config.yaml
num_hidden_layers: 14
hidden_size: 256
num_attention_heads: 4
num_key_value_heads: 4
head_dim: 64
intermediate_size: 1536
vocab_size: 4096
hidden_act: "tanh_gelu"
norm: "layernorm"
norm_place: "pre"
norm_eps: 1e-06
positions: "learned"
qk_norm: false
attn_scale: 0.125
bias: "all"
tie_word_embeddings: false
parallel_block: false
init: "normal"
init_std_qkv: 0.0402
init_std_o: 0.0402
init_std_up: 0.0402
init_std_down: 0.0164
optimizer: "ademamix"
learning_rate: 0.000486
beta1: 0.9
weight_decay: 0.32
lr_head: 0.00551
max_grad_norm: 2.0
warmup_steps: 251
schedule: "wsd"
decay_fraction: 1.0
decay_shape: "pow"
final_lr_fraction: 0.0
batch_tokens: 32768
max_seq_len: 128
doc_mask: false
train_tokens: 333400000
max_steps: 10175
dataset: "wikipedia_en"
Each number is 500 + 25 x the weight over its row's rms, rounded and kept within 0 to 999. Layers, rows and columns count from 0. Numbers have three digits each. The size before them is the row's rms in percent of the matrix's.

# down: layer 4 MLP down (transposed), 1536x256, rms 0.0371, rows 216-242, columns 0-255
# up: layer 4 MLP up, 1536x256, rms 0.0556, rows 217-243, columns 0-255
down216 101:509510481467515468433486486491474511495491502510492533524456573531517449534460485444529460538517522494501501519523511547495506520549473523466490512494474459468517490479469486491472497534478510524500509477523467524524499504489457489493482477486499523526533494526490475517487514507474494498508476525495522500502498486501517498458508510500495527524582517490550514486474560512506519496519430542467527506490493501482500479507507530488476502468498515453485493452507488507518474525502484472524506491490501459508505516527497488522494452477527492487512487473499446518483499520526497492504502542479531459455516520499476450563552502509520490548484509510471485538473503518490504463480498508498521522511480489477476503482506509518442514531478497512492496529478559489493535449498510
up217 103:506514486507467482483502522520524491497514456571519508490484507519472500553459500522505532496493514529458463502523505512462502472575474514517467499504447461484492520493484514526484450491516507534513499474508446524485518482483507502509474493520485489499510510473490545490538497535532539488528506472522491508496514520507499500483505547497545454511470520510493514465476513475491517501470508497472501505453455443521473492508498487509498470487504473467496442503542481553466474530473487505505496476520490474474489510505538504421460496494476486528508468554486510490516517511489511503484515499538497445536514527498492484538495477494535537512489530503470526477451499495531499526477489511482492505494474513472517518461496544457528512544549466477554507487507471523522500500490522
down217 106:484526495507502454496479551536504522442495512479523520492497506506496489524490487521521487520488501477513525485523451491511491526492514501506536517521502529514520555468485505490490498488461497468478499507487503512498470536506516551465506497492443493523543509542455485502468501487452501486499496508489472550451534537484520502488525506489564471505529521503504496520476475502472508473478503467528527484508513517436500514505433478511509543522521481516482493500556488509555471465525482475477437526485455517512497505491503484475517504489472546472491526494476488535511486478462480498476450509479551504488505502476514495509521499538495462542513522479505463505529506493496469475522493497446517520468460491456460480515496485477488506450532524498518487553524524446480519495520517
up218 101:502449472487499482533491542513499536486504460494520500477538493462448489505465509542551524516477541493516525478516553461475522496501517495458485473534480523516484473488480509512526500468502569467523502472496474518492499505496511545495551532491500496509490474519502503496487450530501497485479491529550493494473496519525503474477554511489450524519499519501509540529508481453495490552446502539524513460461479529481488521520486509497486521534490519458505448505491487494483452508490490501501484479480483494501462479536519455451508515522493520565549489514459490488491519493532528517485509498522504508489453498512503468508530478515500489529544463531511527537485470500498518478501500487492526462464537529491525533459475464463483497500499525471470509492506461505483492477525509
down218 094:459480497505506498478475530548493507516472470493499508506529486519489433522538514454472472497479523518509532515520513477503479501503490487485512539495528490485474470509495519505486502511498495494521473441538521471484506495520475497490519505500483520533496483539456536486525506506489497418522481522491509489506513500543499491499531523475515497490521511453461526499445527544482553525481512504466460483507480484562480506461468501525481524494490501488509521493526498500448520484474504522471504533478551492458489533500463506475483526508517512488474443504506483458514455507504536467498515475453503526502518446493565504534498529502507496506487459529509495491480472522508468514502534551506498533531540462498533468491519507519468487492530481498482493486518527435463457488510469
up219 106:507464494521499481498490471515489522526541525505502479503478509491516461504475505493529482539494478471501493480553533504477510514540525514499467459469558468496504516500424503519502549475474517514512467526506480485497496530484506485489509502545505429507507533505440492501505540511493520519507469499482502475469470513564478487523510504458478476507484540518498531469494492537503485498506543560549503479498527480484497513503493512484489479510490531485509444508502475497488519526510519491512525525551539471544489443496482471494522501499481524544507514524485515511516504529524492510528479483478459464539500508476511530496522529522490492507479468484507525488508508468505523479438482506474538476447494472471440491490457503512509483519541475482490526480451485514519550467511532
down219 107:520504498509500446529566482500535472545509521544509508483471520489513536511470507492520513440502501477459497471512452505477463489502457513478523462502517500486518491532475488499482534470488516508539468560529533553504486476545544492482474519467515504462500492522512469478521536492467475517482500518470475489516502501485456529520448495478527537496472519500482516490478474511530488511510499500513529489486516506501466482483515484507474461510501461474496523511494452494527505508497489509510511504543521526546479485524497498489508461493508500490546489461511473471519504497540529464512483495507510528478462509543479502462511503509511451484476477496488507487500502526479528522544505544530481477507519482498464547502547518454518494497503450487529531472488450582519489527481462
up220 099:487503526505510487516497495524491505455499492468529524504516532554469487480479543483495485491514528513503509517531532486513521476501531486515517483532498497470510518495482525528488533504492494479518481527469462488527478497472518490498544490549487549503516557503499502494508512479462509505530423535466514524492493524512500472522477473488485501530474517512498505465524462530497517461480454485485496470509472502509476479534462508517507479501543521441492493536509529498512506482453508467539462486498528519473507471501508452502494500484477510495562519523490507542527564515477480468516508455486496479499519475524487495500516504509496484508495489583516559494538472496514476469468482500460487529465471518492468464495490456478490486498441528511468458450492518520501510478527556
down220 100:531515485494527481516466476491469470544491510465486486496484488471473545551489520502503494574426498499499486485544523522534491495486480508519500458482518475482520495496480488487533507496496445481517515493491459520499516513457471495513454512493524520519471525506465503479528466469479485526465521482498491533516506491521527466517493547508514510496513489492479531510506495450496496556479487509509512522467511501525475537532504526520471479492521477501508475519562450469492463531516521486523520532473495518522475491500496480448490486542473474480483490489527479503502466551514487532508486515464533477503562502505459498540520556494494562452516509469504507508501493521423516462496494478457522464531472502476535508496486516501530490523499489515496517532489507539504498501528511
up221 102:471496551486501476445519496509478485476424489521526481527444511489539453537519461499491491510510516522514508511510521492495500558517469442512507475486507492508514483502530473497518507535569467471497520477481496561504447526524456487528495497526512496526446507508555508509508495498507522503513487503515488519486550521467517494507513520492519521505480468491501505511484448523503445498532519504494480482450484459507533520513463515479478524506441494550499494525512519502497529526433505529476513503481456483520467497506509507515492506485495487505516475480502481520460506509510466457495464549547505500467468467507528520482509469498488514497486512482472533473482481503532498446501473525515531527474495502501490451492483514472515492488443506516506462535491521492481514535496506
down221 098:498543573465537490529512481476470496547498534468488502460538478516531505488488535464522480458541492509490498507520492491491532475504513496547500516519498506461498466497527492504513545537479502520480497453512499514535478442448522483433519490479444499508531509501506510505498493444465510511460491507491475491468483485480501509488535525511505495489520532507469523504527515450492499508512515514510515515569506502514508502443487470507483511485478507495521506529468489546496456546533519505503482440479491500523505492521531474494473482529500509462531508524498475514507508490543506512497492499530472480486512511458461500520528463460552478480483478526489503499550519505467505513546551473494445474462515488477480530518491495505496477491521516521471507527479498547469497522522504
up222 098:502507449496520485510483440533505522499510518529557513515512496518501501492499503507508538511515511508468518487478482515489527502530466476490492524514486482508501517525498509495494508540494528512474512462524501524512535464476506509532543477487481518503494504441495453438493512519466516515468471518469467483509507522501499478489531502475498462521539473505545517512488501486476546473513488552505503541545502498533481467472496449516509458517493536511477473504460508523516495506506477549467462498555508488517504491498510499518530533487511483495459484531503525478472503502544520527488509524536522486460512428552504529505550497529479502585529508506517528512494486492527512477492474522504476493492466532470535484498478531515507476486492409505524531530533470492494486518463497
down222 095:492480516477461508485438537531524524482523461464475475472497494457507474521519481486476487562527495502523497507499484503525490490472537543479545470525517507481525494473488500487533522498501487497503516498511539451507498503506525508560541530471538493544539495490480495522503498502444504519514476510532493499477448493509492519513485542472514534495445502506500511495524496505515536483441499483484475445467489483485512517498519533486557507481462518482495521480470492490517542491556487496496507514491551537467506511486492480497490502493494557460458477473500498522502524452472502524528508456508492477531444505476514475499484473518538553484503532485445509496507519531440501513531499486493515495526482479497495451525492490492481481496508568506492516510474516504500509522472531
up223 107:470484518512508480481495505470506482461542482486538484469562497509549532504471506462518521473511476522532506500530547513508471563556467518495495502479569488493515474524497513496493510530496529513527480524566518558501498525526539513446506486466493526499472556483502510454519527500504510478510459518461480499493475488509476435509450524500529540514496504501518517496493522510457527470493483500577496478515529482488503464505521493487450520495470474472465499518517497459514507493526481507502511509506511507511452472497499503492530471517482470544506482534492493452465513512492510513497506495481492531514500553539491515482526517516513526508519499513489520460473503510515462481477497500549509497505478513507516484469461501468508494507536496509501529499467443532501533462524502
down223 109:492497479487474472498554540493503494526498498524492511532468478506523486487462496476508530498475500479505485474462494509500474504469516498494520452484504500503440519467458466510482473551497540485489465456536483483497524522490520500466460518483514514464505508543503550520519464526469505493500525507529484526495482461469482482520509480502493486471537505488497466464543506506530517472457492498532527443475530495550476490539540516487496525503527509510506565484510523550528537490474497507516486518537507483477516481518470429496480536526517522565482444502496518488497501528511515490537524485492489512504475536526494512463511465438469471489466510516512496447537531504471556498506513491511524503473499510511461478507524460523516501498499505510540484472488506544495526515512514
up224 107:499497510499520532473519424497471509463471488544467495471468510483473507472488509523504482465530478511499485520531498497507473517490474567488483499494521502495504508503499486527503521486529457494479491461501526502501531494463508431516483449496488488461482531510471472514440498506479501495536517484533497495525537492532472524501481496463496501507481487557513506493495458493478494492519527483491575520538485447475530481515484501529542495511475536470507504491576505498501526465523498523471475494502473492518508489523505443500486456526487478477510510507506499489527455488503507497506505510477508452506522507479454484526502534502476511503470468513465492519471482510533468480445488539500508468456486475511550464504496495547509493497526479495513524506501490512469594526508501
down224 113:506489548511510472462480525485482504527499504489498519479555450522547482497508523524513477506451516490540474521478474531485474501511530491529505493507495512515472518464453531481537488505560500507510514525499486539483520484523470550522534507498502479490496495519544518512480466489494474491495445499488485464429476482495537513494506496524493479520506514466494501524484463536497511477480534478508453460437508484484511475459553482508454509480505506495491467513495531524494474514511470475506548505512507498450516472513499510442479487518488505535481518456518523540498564513470501533484509550516484477498505470538541520516501499489502489466477523500493487488500497530503450528512483472485528533481522500512439562489466493508492521501517484500511501499560474527483493458510503
up225 096:515526506507514506497463458522480503478523518440563511489481501488524514466486516488542481490479522477463545537533489472515489460482499464502517500524501489450516503489466541498480485504516512463507511506482500534522472460488543501498500489477491521505463486501502513498486543470454512501515451496466561500470478529489488475548505439495495486503482473496472495488490473489465558463516478441479519467517545533494491514493558492475475480502486518506520516499516492472511501504521485532494451464506498516511480491520498532492472469529516481467483537488547510516470498505511484480468510498525532531502507483502486436509523500504516505529519489521499539528509487508444483487532532531528492461502502503500526563507460504452447491504458482494505510514509496505502490522536566
down225 093:490516486510501475484530500467487513502481485517462503511538484501481503564544479504504477556506526515508496468463528511514518510496501536501509481490466542561481484545491482515486494504488508462483495494480497471500460538476498495538470525506495496527530483512480500495475465514499526466465521539511445506522511542479488513457475516510460509489486512531538522528543520526545520515467551515525454513536469529457515429473486487529441536480529516529478499498487487511496512502497516459513511482454469487537498529491480536532510520491476512522546445507492509532495489482482487487527501516517513482531550466486510480489549469530479502459488492455469495501501506499491486492529522487454521496518524458464515448519524511535544491486486529477526491503474497513483464498495498
up226 103:499487491467510522542488534500532480466520495552493514452520497524525511484512476495552460467482510570520529484486525492509507497507497507507488505496515505527483478502491512477510525476513463493488522477507518481508503498462505477510503492470500505479533520490557548539497539461509502538514498513511471484519457490515489503487471469518478537513476510495497518453529523506508556511497497520542488534497490492472482491525518479493477470498470460451510444511518519514496509479493494530484504511518576442496530474507499473488526433467527482501519468537493525496483490476508487513515535463492494484470477500520490506535492491507518481508504533535469524574476481488517486498479478512480439477512497467527476527517504464498502465509497530554466490464529427501548490494523463
down226 108:497546530531482486488466476481470487503500495446539522508549500551434523519532553520524497541493519483502514514514504532478526474460455460488507482547468497521478496471430491471465466497491512510519498509521518514486549445512501522455515493545479491508458486502471498478499498518505509487517521490510564509557499518540511459476502511487453516503540505496558515532479454514514460493513525498496506489490498468501450493497481511495452506485538512480489529535507505515489499507479493492496481481500520542492484477490476498521527530487492540505492559490523509479524498498524559449486454528518507480473515517492532489513521494479466485510537486502515447463541513511470530477513470491507515500497491488496521492497505505499496541493504478454497489503494506543492470546516502
up227 101:431448483521504517456482495506490516469480511520504487492470493522548509480501502437458482455488498468515528524535490491480482476458511496480523508524517501533505516476482503463491506502509475497491463498519504483545491519506499498481481490530472468472517463510511523458489515514452501530496450501523517481524538499458492509501470513479496498495529504496551506493499499538512475464476477463501497504453467513519484501507490481495509458525520561498486505536517546522460509481471511452544519528465545475459459537466483516501534495503496519504498487523504493509531528508491533480525499519523483473486537564501499493501551520530492478492507475488508540517530550520485466518516474460497498526530519509450475507464494496479479491494515542534515560504505470517549547518514480
down227 099:479497503482505511524462511489514501519474523483494452488554473520507529472479506511480492509498473451472490502534529497531448531508507523549489545523476486462490497484529502473503474446507519492493454482484493492508525492496516476491495519485497493498491533500520535461502527480501483498460483484491531526509517482505489504489523518505534461535476524490452511509512537518483522520555470451445474516510529453528490526499481488527500537531453476477534465517484502468496466514546467530515499519494510499531489470535512520519467464453496518485494520518494472511503488511512468566481477487554516479512445498496496498502502486494481511496480546503548479498462459507487416504474478493510512492489494522500470516469482494519502503513512558483541475527531520488435507522509545
up228 108:469478521515498532495502481524494544491525435483514531501525479494464457489503520499519493456521471536548484505507555544528516465514518483533488480498476524455514545470465521518481509482469465465506546498491476504514493512491502489503469497501491525499504552534528496448524428487508554473558484477549489508488494509517541487509497496489543531539545469517524491504521525524528495506514491510500492481485514442551507504513457485465489498497484484511491507523528528514515567499508453488531504479503516478508492450525521461484517491495498527536495510512483478476493490460450513479518483500519514495482485468511542483505496501477525522491473485521501468496476511504544467520485529511505519496511552475492499510512454522456478515506495488477561495513540515488500487488518543
down228 103:472513475489528497507468512498480516513480494489465510488471503507501500527506454481465519555466511521465486497510492561522484480548505494481504519527534511509529504487522473475459498504468439454517548518533465477484537524494442526463491523487513515497555510484509536500485511471531513472499527513522489516462519513455535542530532559486471508504489502494522532495471516513496532502505502500531459489517491494517521486515528491530497484539504458514513446542498476502481539548523501479496478539463491492503477515511533509472475513476521485494526499499485447485516536483475518512509482520462495500498492544519450484509477497475497525516509441437489500520501495545492497479539476462507519504481479514537537488487462491494517466551526479518527453484491483528514541491473514
up229 102:478490478494473491469465469538548498497492527482550519486560513537562459495517492455525528494531502478518513540552487478552487500563486502533485484512524480490511464476520521522520522508459474550452501475507466513527492484491501541479468479488506517490521505457519527498504554506526498520484499482530502521435471490544527485493481488473508465512505529510502515504473514508500480476517481513530475507520537533515525535537508485490460477493482464533489505515461522472526483477506474472499480521507509476535492482529500517514525491479478530534504480490507485473492522523491535481475474511457474506539485510504471478507487522494485484511481497530494499514531457513541466528463486539454494487454483519489461538495504487514511493502502495453534481532508475510470514504467569
down229 096:463549527490504495506485493524519538480503480488500526487494516486486498536515494537494506497510504505495483474537493496477473481498505486493544473434489491483490514515512501490525491510549499522493457531488478529467463541509500478502506492479460473527479461516456484521510538540497495505544516527479511487500482502493503513438486500477458505492489491470498538536494505532513568485477551528507535517467491503507527509538473486518524535504520474524489524526465561495466485552504532528461509489498548482521531463491531473513541528541527519501481461470482535518480466519500512521539508505494459474497520473510466507446500499494499490468489481461464448500544538498486450484492508498495537508487501516492461490485474478485540501513484507537511507466453480471489464529477446
up230 108:480488499503498484523481529520489497453524455507488534502517494552528491539528497479476467508507492510494507516491510534517494467499523488508479474499492445515476455475495466481516491505526437547491503505561492472507472492511494506485519470537443480466522507453487534467468507492500490486479465501541508489481469490531503484425534481522496514505471483479491505542511499517499535438518556466523513518495476491484507507452476500510515458551503514489496516485455540506511473487485519518510532492492523520526510535464550509492509460473519513524570536519539474479482513515487523490486490488518479490535490486535529480480469471498544511489487494517469483511505519472521513503530537511483428527473497500466505528493532529447476510504466501502528500520476503531500488530509525
down230 103:482470470527491499512487524530472497488486477508474506499476501485509470509469519471517495487498485538498477475542482526457511526538535493549522489476499449539507533508480482526503482524490513497465479500516538486516521480521495477491485504485451522497555492524456546486472470499521515497522503535567495531517490503524544441499493487528493468500477543487461509479493499509512497526489474503492461470524524485514478473509469470517528525496518537523511463478496505524452466505456529451466495510507500462489488529518447508483503540508475549486472492539466493529487509489511542495526496516467467523476445510519528462464520521524526501501489516511457533459483537489509498480527493494463520522543503509494487503494482503502453467567539506518516456522471534526475524479499520
up231 098:509481487555491536502487543504466510490526495506537513513473530472517514520472512506449499500481493482464493541551517526484478485554520482508518499468537493485546533454491464477459479504512517446472483527444459465497547497529527529478523490513533508485484461485499541460508485498516496516512481496479508477480498513491535474508510516541521529533526524519495511521481526503516520483490481492521466523550478472488454435465507477493496494450524556496481479488535515503510509511494521501500469474510499502494480510499527451485515501532467513536515537514511526511491513538471517508504453463495487515505523455536477527504540523536498480472482447496489530498465499520493450534469501503518483456470481513550508531488466498475479498491524517506524524517496451477503478463502490
down231 095:459488513477509507469489470491565504517461520514479504517489457478505523487506484510472499479538508473430498475455500518499497507496506522486535511541515514516509489497493471469505502549491503459534516516504457504479514421532530558522495513549498488487541479536542444486506493556522477482477493464462443475523519488492519437507521490484484461468527477504528485549530518471452479491502478505532510537499504461487482522482500526476501523503497492486509505515504518537520475453498517515504521501468498453530530523473496441507511456521548495497523515479497503492519494496470513482495504507497523523514478480506516496483531547517485479461526514509485528541501490442519511517495470506507490437521491482532486466520481507507487549540502513487499501539503510488506509507522501
up232 097:420516490459475513521524507502486493498502458552487489516496475530523475488549545514504518527516493486480498511535529536501531521495480542518478527525496478490490516468505511487478507490477507533514490505524512501492504508505487492519489484471489540474526478488489505444522513479473526533481492510524496499512458504491520458483543517516507508511500512552476527505520501545499482462545476531467495519528478472506510491520470508483523535456509499510452484500501549504465537504543490517547496490547500492511484531495515482519480502500512489505574546513533521504506487452555486533488505507505512539522490493511485493471505503485468473539505436451468506448490506499516525513469508500467481438489479515429512522497472506538531488499504513461506567509500452493497506529515505
down232 099:498495462536477517495518522507477503455527518495484519491507495487484487482509517504499494493479519490536478457542487472478455478493522488500482488547469512500499491458531485528511434514548502488455514533494459517504465487513488536510571493469498486528452523472488543547489541536459480480465489469483486473518463501502528491483478530465459491493468530505504471492497493510477537500493458461518506492466518503520478500494510519520512515518521486509505516520490545476488470492498490532466477526525514520496553450508490485477527468547505500471531520492492497465497504486505493533535484534487487494482527498487543517459541523519560525412498516481495494491498474512484521482516523528508514477487545516530513526506463505484455500505496478513512499480453516430526469504525499
up233 099:470460522510485486480460523506529486498506522498545534510521546478511468471511542470512515502488531509473540506481486498498515455532482494539483455482509484519487531457506483530499460447484531493510458483481512494524468494524513469549531492514515480485472479515492496510508509491493496469496489491521477497471497472478504544506463491505531466481498515525490510436499498544449491469488485466472540481455527479503505498504570524480463511466486488494520501495514494471499537523487478489494496486518538501491465458516493521487453510488512488519482479488533519502458549528506532482526520473508522449471512507519546464509519512550538454508476508515492503497510481488488492478456560533542492477540474485440484494489481504505482503496493496500504524483534554499575479509523503
down233 095:501512534462536488533508536485508534560500545501477488484472457509477486518500525456495483526521488520514545501516484527465502539546514515542549503547469467481461470521528498488532511501522487521503480497466506470548467519478439492524490509516500525501516504504479484546480487516532514560525518509484483480515529492500505503477529523474513501506507477501487513534484479468480480527513498488504532515507504527486484508512446493528527480504462486456465530512488501456489472501532502526518544512506536479479502489540466467506492488482475452503469497493485480542471470499517448449439498494491549516523493473537500517507503503482508525485500482487476467550457487481494505526447486498462507519501569512512536514531506494483500479497487478489500518540463546537473508493513512
up234 094:479486504521491471493505494526491474486480530472508562509498515495520504499495492521509506416478475518516495484526484509557494513512499490533480501473475453506482498461490488475509518495524494454526484533518508486496483496493523551485507482480474516489451523506574462499516539507519539520518462513501493476497481489567560501514470520549531516494461505507457497501487495514497479523466508513464518512567508476509486466484520484466503484473494524516489515528467459516509540557494518491507483510528499512501511499487495519525479499489498533511547491489485521487447521509509519470484488512490472471457535494513440531521514504511521528516516485466466528515536469495518463506522546487496458486525498498479515499517500517473487538471548476530503524525522507554529571498536500
down234 086:475504501474514515477514506496515455486513525512470480466474491493497508501473501511500498515537539492502507498465521482515512505536487488530490482474444505501504528509496482452487522491477482481525452497540517509497504531510528459484444468496486449541532516495518492471519503480525506488508544522502487481508513497485482466516507477448474451507527488521528509512538501528500439508461450509531463517443457521500493440538503465475481537527499523517523533475505516509507526520480516528502504545497480462516497494473479516519489514467533493456510491492518492506464472514500515485522498496519516561449520480466460505490524489462532530488543504487537519544538503509476473537483512494498526500509511475512516497494574547507522524506464529499503479559487513533498566498492529
up235 111:498473521498496508510487476507448536452556526478574547505519476484504455496480524494500477445517498508517498473518513500494517501526528547505490470510515458520489497500461551504478489487481485524529529522509453491523519467467504487511496465486502453459515516479533475486503493465470474509524491470534496541500505513553497461495477533492542494511464490526477484480479527523506519471485521454549508479527504460484479491476467500462473517481497545482526453495516503532530499481528464502488516521482519466447474491511494486476465483491570475470513521526496517525495503514511514481524519480513524513528506524493467500516555471526491497504485510521500529484470508553496455494491457511513507488513481504450512518488514518508464539485429487515494523504521472528518489482519521
down235 107:492504441540472500471472596502494524497489506485529496495468507474498477467483515483568497533496464496473546493493476518514545465555529545504513480506495495511482481531543506466492523538497524554466491520516478500527539471496507518505496454499483499471491506510513478503497513456490494482477487495510506496527531491499542496490546523478576448526470489491489529514500482457474495513501502521501482477505471498504493475484491459486448494535495504445485517508530496493494560521470484485496486516495501489497547519507500487439495504435510522460517514490497512514500495497484484535477514544518504540483519536475453513480534528508496544487509500504499489481510530552489504511469436500505507521496473519514503509510499512512477497490517496463477461506527502461461517518482478
up236 096:510479513487501502534495484498529472470528524493475502518479479479440477488487506513539499454519490522507473515528476501513488495575516484530466526515511533491515475518473482499573513495509514495538498485514503552513489515476507487488524505535521492502506462510497474499481536499490533498469496557477491501476488512496494526485466471491464463533443499497471538557539503500481526485471471474511457519515495540441494534546536514529488485523468486496470466555512504502507459511516513523490536518505487489519482512518476502504532531467514520526453529513501501482466528482533501464519477452483523496482469528507503463488501518511548475509468522490481517495483488498533504513490493534530438512524540503495508533456557440513526458523498475496516478499505507486458503468493503
down236 092:511506487511493515476530509533455490510533509491490503469547495485502495499462512455464510479499512519482500504455482506502517470522501536521520490491445473502504499495500495563467460477545480478484517539488494500542497479492471487488484502556479477503483498505499476516517491552529509466481459488548531514514524489515533536553482477531478488485502545501467500486472492467485510489516459519531498504490477509513502523489457478490527485501504499480504505450487477496520479550500511465551531484506473503483499485538469526478464564509512530518479470439501520465519530471501502508506542524544512503501536554503493483528540501499500506491488519481456510517452515491493533487486498439485513486565528537471441487517471517463483497483527517499495457464500492468494499507508452
up237 103:478496468494489473479491500514489509436493512500509474509485531553516495495477487490484553483528483485461497490492503496473487505520464489478533502507524504502483489513525490499506496459503512456526504512511525514491530475477521518473527478517492491518493520490484528486515498506499514524509480553449459459498475515500483468519541466465509492477467534486494500467565488477474532540511513504556497518489489489486501490513478516519491461504473513444495480517503543533477501489487532526465503512490532529502463526516537470526507522515480513501480519537483504468503513479538498459472486501546474524448457485505500478470489480517525487490490491513493515523485515454503540506493544528536482468465489529515480489478509473441504485507540541564530472513574431567472468493493513
down237 107:516466513496537481443498518513496525520491496503481439530521522486513485545484470464502491527513506495461531475530525479457530528538453517498501461532510496494493483493513523496520471467537492474473466516510508509518486508529496492497429495500476502507533496523466478516479527455508497448489532476492503487472477462467541511506479590486517513507529479476472538489482543505467494510491530478527465493494454542488485517477505456518474512479514523549467494569471494504490533525471513536516482514515475476509481539486517488492490484511520480497502523492518514502481539472496489509488499510538460517492561528493556508479514499479443520502499506503534492497569488484502491512502522510525493499510491517481496472470488560534504503505490534487509439489489505519502499468485481
up238 107:515494538470470507497474510514519530484464472523473530470486521499498481509513488500499530489479493540478494483494514516452512497540490494466490500521528513504495477493489487509496504526488506475555539494540470552506515479508485435496478529502482517481543515548478480517524503476529530486498485539475509505482456491463501475559490520487493497482494492546523521500526549500483544467493522472456472514478504501490500506493547486500520512496539531509518491479520495528481517492480491509483497526498530504515470569495491460463497504501538466554498469499563469484495510476549497462532534464503513547489487473506471500494454507490552486493499507490487515514526486460530460523486496506493533527539549475553519517495461482475487483490524504495504477488467477554530507496477577
down238 108:524475472480486520505511510539497479453486516508495545471543453505456528486494506505533488481506506511541514523554465451526476506479533493507518520527479553505507487494491520517525576521479548524475499497467483500540515526502493502505524470464503557493501503499547491461489519500499508465481486548492462503493517482488469516509546479503507535542520492526476477495524476517516506483506486499533540522481533504504505469504467508485566515487483421501509531503528480519493497483527487445502497529486482525482512494487552561500480479492477507513470493481491491521488480493524476500490491500504488477473479449477461483512495524477520488483507497488482494544526526547483462477511497476510509490501481550503546507509462481458478524510554474455498478505469506477453511469494524
up239 102:494496478428483504521485479496511468493502533539517481503449521488510514538506464536489511543481486459510491508503479521467512497496502472467476463518505490499499528487522497521527536534514500524546463482526511519500475500495483511522505514492522447480479502490502438513456491528497499486526493523458492499515507520525473473508502478497495534527489528522493521523501449529479502486479439548501492536508499465509519537481510530511487498512494521489481503496435474508480489520532520526422517544527457489500512504484518503479460569512519491511508496524471537509491536463505443512530516484476475514484443480472490472488487498540513486513523570499487521528459513481522517494500496485465500504501572503488477498491531507473523491509532474503497495468537490449488471459515466
down239 105:502459501505486509496494507495525490501504470536483519516485521520483521493523473464549516442484456454528510463562475525512490504514555477494523541455485428459504559482502528472483463523510480488487509536484504480529504482485522510520489485490465507515486453490506507494515488522509490504498538502517527530536449501533483495496502533490476464514482512505489485449490539513526474498488524461572497489478540512497498540512497454507542519515478536499528522521451483471463486505525446494510510514491543483483501487493489540541521519505481484525503520479519462521484507503465465501515496495530475469517508495491471513511468523480531531505462513520514510505454547488461469487506514522484516438493474508500465524478499498484507489506463459492542509457518453496509481518508524
up240 106:464477457533501502492530511492503523465561507510488488468525539498481497487434501474497514456458490500430508483536493516495547477497525528473453503500508472488480490426463548562503468494477465470472498531476477505516510477517490503505503480513494504516454474518450523538515516513482525530536490537491509510537512526486474501531472496519530489503526503535519515467520466479472522538523516472521515533472522475486504474431531504499462442486506501503495485480505465529520531530477492487502491517531515509514509513449518517508530536491484485519498500470461501521549518479478522511487497485506479455495466527547516542525533511546483459497518445531484542489501493474485496486497524480485502495515497514492518476524509498518502498479514503476513472503514510537503524459510506
down240 108:468505499529535477510525474503500528490490508497493408500456448492482455543462484485521477493469502488473524462507494490464485480481450499482510514509502477508513497509483533513501513537477483543525476497506498495494499514503544549490498533477509491495484520520488500476473507493532513546518480518467524561520515475501499466472528534502501465453480549506488523521491497498461486544486456510523487484517476473496510517514509515536492499516522433498469528514495502540474487469530532479456500489521495504494504497495489471525523507526500494517458505460502517514507496578484478487510462509443537514506470483479506463459512470498514472489519517486508460486550498498473493522506461497490516525515499481537508526555509474516466523489535527567517480517537509512512507542511452
up241 092:471498493472479503448490489475497567496496515503507476507458516474533483521506479537461487495499491503510482534501504459487474516522507550482484484497468493500517502527543469468463525487550443510540504515508545507534503502536476479515445516478496537511494472476499540523508521533489493532490495453499463531487521496521535452511444475521516501493497477501542509481484477504493503508523500511499538540484467471472478524499478521466489431520501492531486529509505500503430520496476506463495514516485535457502506548506470546434457511488513500479491515554486510529472478519481508519474520514475492484495495494504551526482533483518520531525477517492470507507520498493501470488516465540476461464434538534543502496507551492474501502493496509516491491529494484516499508520504482
down241 092:523501486538511486545495486520490491446504525519492546443473483508507479517496513511526514508513493483505503524510523516506496526502503480498467484530475520454492488500501448495520508513463526501535521484510488521505494479473527534535530496533468485461439504524508512507506555472473484536485483507440531554506478505443475543490506516467504481504492524512472481491534522520507463483459465507468480470475513561519488506533527469502527568466502489454484496513485482507544483486506486493512481472500479502477425497452522483555506523523516522506491496505494507454522555540503517435506486527487501498504482513493508463511472566517519506462531516467503535535520478492497495521495516492477524543471517505514472512507495505524472468482507491486498483527499484495528459482500530
up242 104:487519552474464501461494533486510515480524432515544510500483523491492506520487473523499512471554492544542560481491499500476495512498512466488462468508479450515485495497464493514512511519519474468491500518483466511576465516500496548507492555533477517503518485479504494490524504498472488447466494504536478531551491481493471482490502535492516498525571479498464500512505505508540521470519556489500507532494491513477530529485478535531493483516500504472486537518479485490487514479482437552512532456535541512507480511522522504511476503458519506515496504498477519526498510525541541522509552507512490507490495495549470489521497518494510486508518495497459500488503511497526504513496474466488483499538463511497481525505489471532515486535494464521485444468491472519546463559507488
down242 105:505519531470490477499524508514536499492474509528531526487493508454473490451471481514482501516473515489517526475537502518497480493511465479501515499502535491492539514539531518480535487480533485512516513470507524493507535500517469499490528521445484465531509536514500439484495442521506510467524535468497515494499560500516522512548496570491416516520496477477485466509523425473455477499489485435503489502457528477508514545540513483512518520504469540499496471489504491520540515497511522483454483543480481513509509520513493529532518479481515496516455502483520507499497485525494471520491492531512518457509469500512525468441520490528514494474510520506516468493476513475496517506499502465535459520532519459525473500453493517504492522443515475525489488474506506466529516472502524
up243 095:501496476474521459505502503511502487482491502546485527504527529546508481516490520525541457445510464511510511519501531487490489491517522487517518462497485516495486496501501477478551498491467469531517502476505475495513461483470526515518494512486497539510470489528511503472477466535518533461463509526477496526519509515486552495494579519517484462479450525506461502477485534477466542485488471494568494480500471452514518521544510488445477474506501547485448499491507524501518490565502516537528484492518496457500516479503519501542433483504564505512517489492500513485522469481534502492530531519517485464475514479507490501483496508509503510491499464503484525499491518503516496460494521510464471475483425489485491472508484527509476511504522456498472520493589530522515514492514509